Weights of a small transformer language model.
Size: 25 layers, width 192, 3 heads of 64 (1 for keys and values), MLP 384 SwiGLU, vocabulary 2432, 8.93M parameters.
Architecture: rotary positions, no biases in attention or MLP, untied embeddings.
Training: a variant of Muon for these matrices, 129M tokens, 7868 steps.
Each number is 128 + 24 x the weight over its row's rms, rounded and kept within 0 to 255. Layers, rows and columns count from 0. Numbers have three digits each. The size before them is the row's rms in percent of the matrix's.

# layer 7 attention key, 64x192, rms 0.13, rows 3-19, columns 0-95
094:150121114135132118099171094143120128077135126106122158100096149109100135106129116130120108118128149094127178099122150112112128151144098147071109161135135117132133140131082116120136109144125114158131108150152146118100140160091152154145082124110120129160113082156128100159100144099142126131
090:125149113146106088112151157115056108145127102111108089171104102142124109109128099145110130132158122154131115149133154097169140107096134170126145137125113146119107135136120126113097104117122143111123133126165135136084148091077140162139116134147159148168121129145115148177096132152156070147
096:111104145145122146147166124141119133155160151103116150085120150120109158126133162106139119093101124071097110151149125133107158113155122135135132133108152112125090164098130181118142165141129085134129109069134136163138131098134157118116152097175096132121154122142146150141093127123146153113
090:094129142089161144142153118136117132155168094117115101116130098107126190100126139152127103113128139100171114138142150084137138120141100146131124124114110141148144153182150138126093121105104135133150158127135155135094083106098120093123138137132123122130159148153125090192111167144146089124
096:101126111111136112135125114150145139111121120148174129133112134091161130118129121124125152116115152186138101130122131135179115104113170139119109157151170105150120125145145128101095095128086140141117085100129104087140154098090125139131123115139164129149174118163108085120115132141089112161
099:110170119167109135091137118141124118141128084092101114147134144126112141122111099109148158132141173134152129149081107131150113152161107150134087094109100128106112189106155152116106097169105158132163128137134147042065130107124146121111118163093138102149129127121135158153128132125079101106
094:111119117134133111093141107167135175108103136148155119154121113143111114128114123117182131146107134160118160112165120108156164157099141156129138177090118117157133130132108146104114084156071127105114129114109146144112141122116120077142148117099142143121150121146144140121082153136071126121
094:134106106149121125089177142134094162101121130089098102148149127126149131114125117138130175144118121113051123130111117093106169142160140110165104146114123125115106164124127128126140154136105137104087113149155167082090135116139135169149121094136123092134144125125106130147124129101136149132
092:152110113122084096117083143106081078178128136091139100095117123135123145110146139128133168141152119120118146149129110139131122148109094137123169148156127115124157152101129094160155123096111141088101144134106127097140123124121113129147140131127124150083139114127159089088139134090171108163
108:137097112178184085109112115138107138147132137126126157145143132122129153140148137144136131141107133122121108090115111141092106108168152097111111126125113138126143171136071094075094098145117128146142096107112122077122171102063123161125160127149128146137097150170100103091104150137133085161
103:116096158147148092152126158093118128185132147120117138159155119113136120134124086144130161179150128135113105165127152089132097109123124134127144169130144139146084114142126145114132134130085111110127089086144114132144110130113134120116139119079118085156129103163103167094141125155119127095
124:126130097092092116134153128092112109155163159171115165133144125189110120130170144129114093081157112165125149141156117109122121140115086081149128115095128107128158116144096139152136145110147120073150138132118145162104120143140104145127118140149083147126115085121141108146098114134152153120
104:114115109148171111110124114180088114136148173120140082135156113114156098124147130140137149131123135188128138123068147119156107139135135142126099144150145105139125132149154118115112159127061103145128088099127141062100151098126098100132109128126178164141103122182120119120131143139112075122
101:110129097126151152139144138085130140128124151091113119121126108124169103127098126124163121144173129133135164143096071061134089138081095109180154138091137116085155127150135095109131174131148110146116126144114114157103134142128154125114160075136121141147145142086135129140127156145134125098
101:138118163157125148128110179150124121126144135125149138155147174132127154106087177130082152155110143098128149128133105121130121162162099095083046155113140147121138124092152140151123123161149119090125179118178108089114123122130086125119122125094162134125114148106086129112149156102109157156
096:143107126109106146103112153103139128114118119103130127139123119164132176129118108141125131100130104133082142147117154087159137156138124128088106129146156160156145127123099147155137163143112114107127130126117119128143091147131126150099145145159189132085122146132188191123136089083144140127
102:094125104128139134140117162141121118135158091156185132165108131123118142135147120134131117106093117112087140153140124113136138164136179127113116116177079110150151133094126108138178113124142151089144104100139152172133127119147096124134117124165104152125134171089138160172098142180155108108
# layer 7 attention query, 192x192, rms 0.147, rows 4-20,68-84,132-148, columns 0-95
082:131125142165138122125121099132122101155188179169104119131108143140120133112106137188118103118098131096113123084142125147144163132140135086117159158120164129139166147127104125138122139109060121128132143159082077077110178102090120126121096116103137108111114166113089131109160142140119123115
087:109108112131133146117089135119126127129114177132106121118137090074105170105109110160089173118156125132143132124120169140127123131135140101128157145077122110131121145110139109165147132126103132167065087139073159100135181156147143099132112157108129099145143122109098105098116143155126150126
072:129141127122114143110136155139139125138095096118109120123120054181105117165101152109136120113135108127071074146143132126137151104136161130137175114164122109089090118098118146112121177153150125129150140051141154138091116131090062112139127095115164142130140181144151156124109164139174161120
069:089116125147103128165148111137144160107088147145095110172114099103124146112095138117145156112092082102091102110156117117158124101149167139131115132103096171090139169114179164108105128128122131130158166132117134199138099143086131144114145126113133131119143133153127155120143121107177168146
073:142069118124155146171117110114135121117124085132148157127124087167152161131091144128136129113125119115118104143144123084121163080128099097130122148138152162154145119098162153186165150116116110121122089105165090167077106107116089110107121104122136123116125117205096154113136150121147166146
096:153083159163131139103105171107111140156149088091114156141113153104137131136153105160133149117143127117148125138163109137128141107116105096138119090090125119157132098150165137125079135134140165134154125081118102096100096146094136102100151090098134150132146155121086142167105082129083086133
105:120149112087161139170104147124121136137110074147172120095148132117141149110151148102121118117148115098137147107168164104137158127119101088084128082144130105132120116134122100126138067149147158159153099122196128147083102096137132121131109157104131125129104145138131114162111150127118099153
087:117166176116154153126133108158112169093141092132085145129079135122107102148086128121138152114114102127096082102110103097150127120158133164099122152077096098096176129142115144179130109148148160104099108161138149129123130192164111160112170107097105137142100145124115124149150147124135127134
097:090101123168115099140109143113138147117091169164121108082152154082137138135148103098107137170136121132166127119124094156140164106137176130135125124082134174125122121132122160134106169118112160188178125086090104129140142137133152148095132142134150106142120119129136152156123102158160152157
091:136154143146087134142138136139127117171135136133133132121135116138163125118136110131079118154112145169140127161145119122099136096137085164185159111141129138118087121095137150118126145147114119123145149082113150114171146099096122140133130091170133126104124106126103149108164156112139138074
102:124126114139131118112100153146121089154158107124150091131127140129141092146129110106149114132144160126177113157156132104131126105130169133078110168151101079135110086140081134111139126163136137128130078101134110142164145128125156126090176114158147108116116136087109185106120142107138148099
089:092088113103143149111117126102115139105106139117169120124163093118180111103156112119120146084130142179161162167113134124086140134116143119129090137116141121157111122154105192129074122129084155095168165123139123109110107125120069103137185173119161142159142116162107099105091115139131109134
105:125068123168152102107146140176128177099163144116155100109097149140131093102124134117143127131117128172153122126126159151143143145065124180167121137152145124102096136107161130121138114163136172104103130140122137116097168099133147133127149111160092115131114131169153151132124121158145102082
119:139102122124146141156101111127121186157167114125119143110144143118141155118123144151150158155146121155093086074144115123202109139126118133101172105127118118168160112164099148149112119157122163124141097132102143108138138149104125116127120123097124117138106108138161104124118149149156100118
130:118110111120140162161107116127102152098143113155141119099180116138159110151141096117094114130155141153133080118148156166140156170130146129127114122144134182141145106173152131142181135176100149095133098125118166100099114112093157131136159168098165158158114161105097084113100144148176088118
118:100117104124137129105132091146123118132144112109123142080124147130136157118105150129126103114148156115105130125152139162097139112132115127099108125112127117106123106081173107183062120087137103137091138164115121165148101145132132156118140167152126154135130155108132106157147093104121108149
122:146155089161111142138127104145119109126114111151099106127114150102113109113146154148174112143161128117123145090117133150084150118120112086107081134110133148100129125131137085123136132118113084118084169156103146174132148156156122149103142155138072091124141124118138125108134081102096180168
091:114126129146136124120092175117122162176108093118172129125114109128129166100179143140162172132128174094122125139103109171120103121163116132083086143089110110136115147120142197160127142139119117117146152094140096111131113146106091094087151149123116118126108128133097140135132148172099168153
092:153119124137086087084095116136116140141119145159123111121147078144154140081119140113094105127169103124113111112155110126171106104134156153140126115156154120144159093055091130132133088169114150128149162145140124120133113159101120134133131117090145111111130113112129109180165113126185150102
087:177122134159188129123095136118148153130129140088146110141124116137101108109128099137127183157153141104108128169120111138094155150152110121171143114143139139187115137086143162130142114163099128179088133131144134100118170112128167145135127087133131134097144113150141127098133125131092161105
073:139091155135140141136125135136123162112154139132128129120106147085147168110116117105112167132148153117117118141130104171147131152152115175133111150091103122140156157138120176123171132109070122145139135095187130105163152102078119155149155132113116144105097096127148156137147127155115120090
078:113107117098166124159137130094136140118136160154135120123138119129170139122119147143115152130136149137104112134137129092134135128141141137151098143133122170164056116153138159118137144115110129122139106107129120125089169133119116153097174098082111178164144143137095144090135155134134148146
104:096101164151107188109101130087111075088122129163192114073111145109171128133114103102119109140128156132134056078143093158119116119120151120108126125137140161096143128136114149105132095175112142167149142155133142106101149160149146162142137141135157104139115139114141121155079109107156094119
083:170110140152174142106140149151108125139185123128171137142139118148132124113137151153103130128152125145128154100170104091129098118156126151119103094139132128120154140129186125140180117150083092108144066114134104111135111135166104109094189150162148149150126122107088138112143139112126097114
087:126112167127148136143130113120112137079122177130095135117136160119093114161141157084117146175098172119136126147109136152135135132132181131151132132128090170138124119135129106129125129129151144126145116123150095164177118121130089135096168101089108101118146173136126153134203153168092144120
095:123102159090173117082156132092124134072126093166147082139140104118134116133098148083114144112161155123133120160116125118152153179088120135084115133103143153130144137121155126139140118139103140122134144102181107139121174090159140072173130165090158157155138154136174096128123138124140121168
090:122163117184106172156142113149103110143134144075122131148095119160156175090153150067179171142113144132137127151099118146089153136160149110103151152164139171141105124078157164112173107121132089142092133152100147142140139139135102124128136113149126176091100131125127126127069135150098117147
101:130114099151111101109116097124148100143106114127113145138100153083074069147137112138179168101159134163130136125077140115133153112120161127107135156145155139114088108113153106115096139157146130189130116094033100117156131106135130120129145142127126101168160140118126184147157074149152102110
100:114152116109128166136106156161112132107108055151132102174146061113130101090098134150109131141143122138136104131121125106158137115144119163110082103124191117134128132122102114120080116158102141107118122108188184178121128124108136122125105145135150129108166158109111075139125142128112130148
100:135153089098076152110128122174109156135099138162158127145149134137089133105146139117130138146103130133132089093145124172088093110120148168154129108171096111135103132122142148168147104108101133128121138171143109135125108068128143126119133156158132099119122143135170110116099129145140088133
127:101130097093110066131116143137166094100070147098138130136110112102124136101114153145092128105103157117087125143108128125165171129189160122139107169158128139122133133171090104088113138132126136148122077127134146145158086133125154122137099135098125139137118142166063103124138151122138085104
102:135085106086123118112143123114134123145112090167084101114086144147113120108107126143088173141150133135117111141142094117101129107100141145131120112165149149150146113116097156086158147110116117141166114107100123093138138152095083107164148123126108136153162113080099108120107150180078166103
114:152133130145110137115127132139106143106123142137102143137120166127087111082088129173127116163157124137142144168107161125162220128109096107106085079110126102136128120154108094132149146129158132113091124126122120139136110157188115115139125135119132097135120135109113046122113114082134136132
127:110148097120135153107080129105111102130114141174147133122151134112129121119134172119154098136140149117127154110195153148143144173081139152123149082159120134093124109124088112135144135064112128143087124143133151127107137117127149117130120115065124138110144132120147115135154125110139097178
090:168112103112142154107127119135156148126144138138120132107146121109109163166119174146136107108079097096133104138084098144101112142150148160143122140136110134192140158156141101201170149122109116124137103109151086077114129150118152126127145117095130118125124143140094130098112108110111123142
086:154138128112083144096143154130117125089124127140155151126111148147142131127115106120091156106143173168143075114112145130098094126185140168161130128119115136142150143190139162178170146077123136154134141149133145119139139124147091144120093093127158119123118178105126098157131123141103127171
076:172112152156139120119084161096132156164090122110085122126136106147158075122114106149109122142169147159070109132124119168136123123137137133101124144121167131124140117119150138101101123138111110104133108145133160125074111177125155122135097105046146151115146106144092106139166142085080146142
070:180117125171134124127094123062129129149121101170103085125118119104145128107129120142107133167105167112116124110134153129130146146118069134125082129166125114155136128109117168101136115159101103169153145162108119139113106135112169098130096141081137127111158105147111169129147149088140109109
071:127130143143140134122156117152127130137107118154095090086143129130108166072127131147122146115097126186116109121129108156146154099123098155131134146155168143124119166136153154144109114128103091191116112087153109113105180149107113142179093147135120124127113124160104099120107152156110132172
098:131180120113197154111094122094139133118126145128117121116140145122173149129144127112135130132104091114151163129078123094167083145120105128097148132169139133161139141099105129130095140081137087126150114100157092115081143138121108126149110161164103148129096124128150119146138164131182122141
085:114151115112116108153160128140107137108144137155122142126116146103142144113095120129137135083131144117151091148132143133128127134081210117124113131131121109163129108141125131125149171130130154136140090083100145137132133184093106121172133101064119186128139089108107140122158166145156145178
099:126163143146147146165142149097127116119132141155158154130145120116088129148163121160162128132081109127140107118095129066115129091120152096143153118101133094090114132131180168134136155139158134150138133117115129173146101151132159078131094121168087115107110100130095149145151100149139139135
098:112119138122101110117121135154144087176174113115117139119110104145138101078152092136120131095124136166079123115144163118142118148161120132150128122135129137185110089108115151136123156162131145137120156147134167132119058150136120128132140089164154140092151097130104118090142089115083097122
098:125117104122145113121098126142154160081139088132182122080121158130093126079142110112108120106124166102103172151115100153129108137114124137148123110139130135150119140153129148079157165135106130077111082124151132137087153141088157142147134161150118164119149134122129068137141130143085111130
097:164129123160101113189155137142173129082122094119149113117135110165104116098142097100139130087094114124148125142139117142118132163123109164149124121134130133132121134148111126081113136168136169137130159146128129150166143151165159135112102168143117126139167113109151112080131103111112119123
100:116110140103110120119140181116144112124119110073098152151139136120167144110109118088128166110092165108140092159136134142150143115166130133109121147118135122144166182116118137098118109104128120145096123116137150108118134157117155127161125182109126113149163118138126135088163118143160110143
110:108119138090108047128097147151130131163129122085120136166120162089097126126143149126111106163082143160133114101121133124108177145176123132123137133130155154118090106139124117080106116140147131146131131116149157111149158148090119155106095168147123159125102135128123136095110123117132159154
113:115136107144161102114133125145120146084089061127123160176088134070122121141152151155126153118137169137124112108120142142132109147176137137157114134105063110143144166136105127118135160134098140149128111128160115096108145081143098119148188131165145101107124165146128072143114109080126109125
113:127144143106138139135129172143154113147138087122130118144166143111123180126154131130118118134145140125145101140124092187084086123112121139154105145144119116150107115147166142111081123120143089103132130120157172100113152129114145126081086124125125110145142103127140115112093125141112122138
121:109116105130112101133119156119124132129080142119102173147183104111116063131123177167117127135149124134124107154127155126147130099109138131133149139139106110087132134114103126129122189089137146146150134134153132119167127094154147122134158120120085145134173100153149114097169098108142185137
120:144123119123113142124125093129150143114139110111111109129125127149161135147157166116115118116167151119146112126098128112151126145145133196142185103139103094115120130112146138121128111141122124103127070164172156123128156123116117125127130136141128163143089103119108095155114120078147150131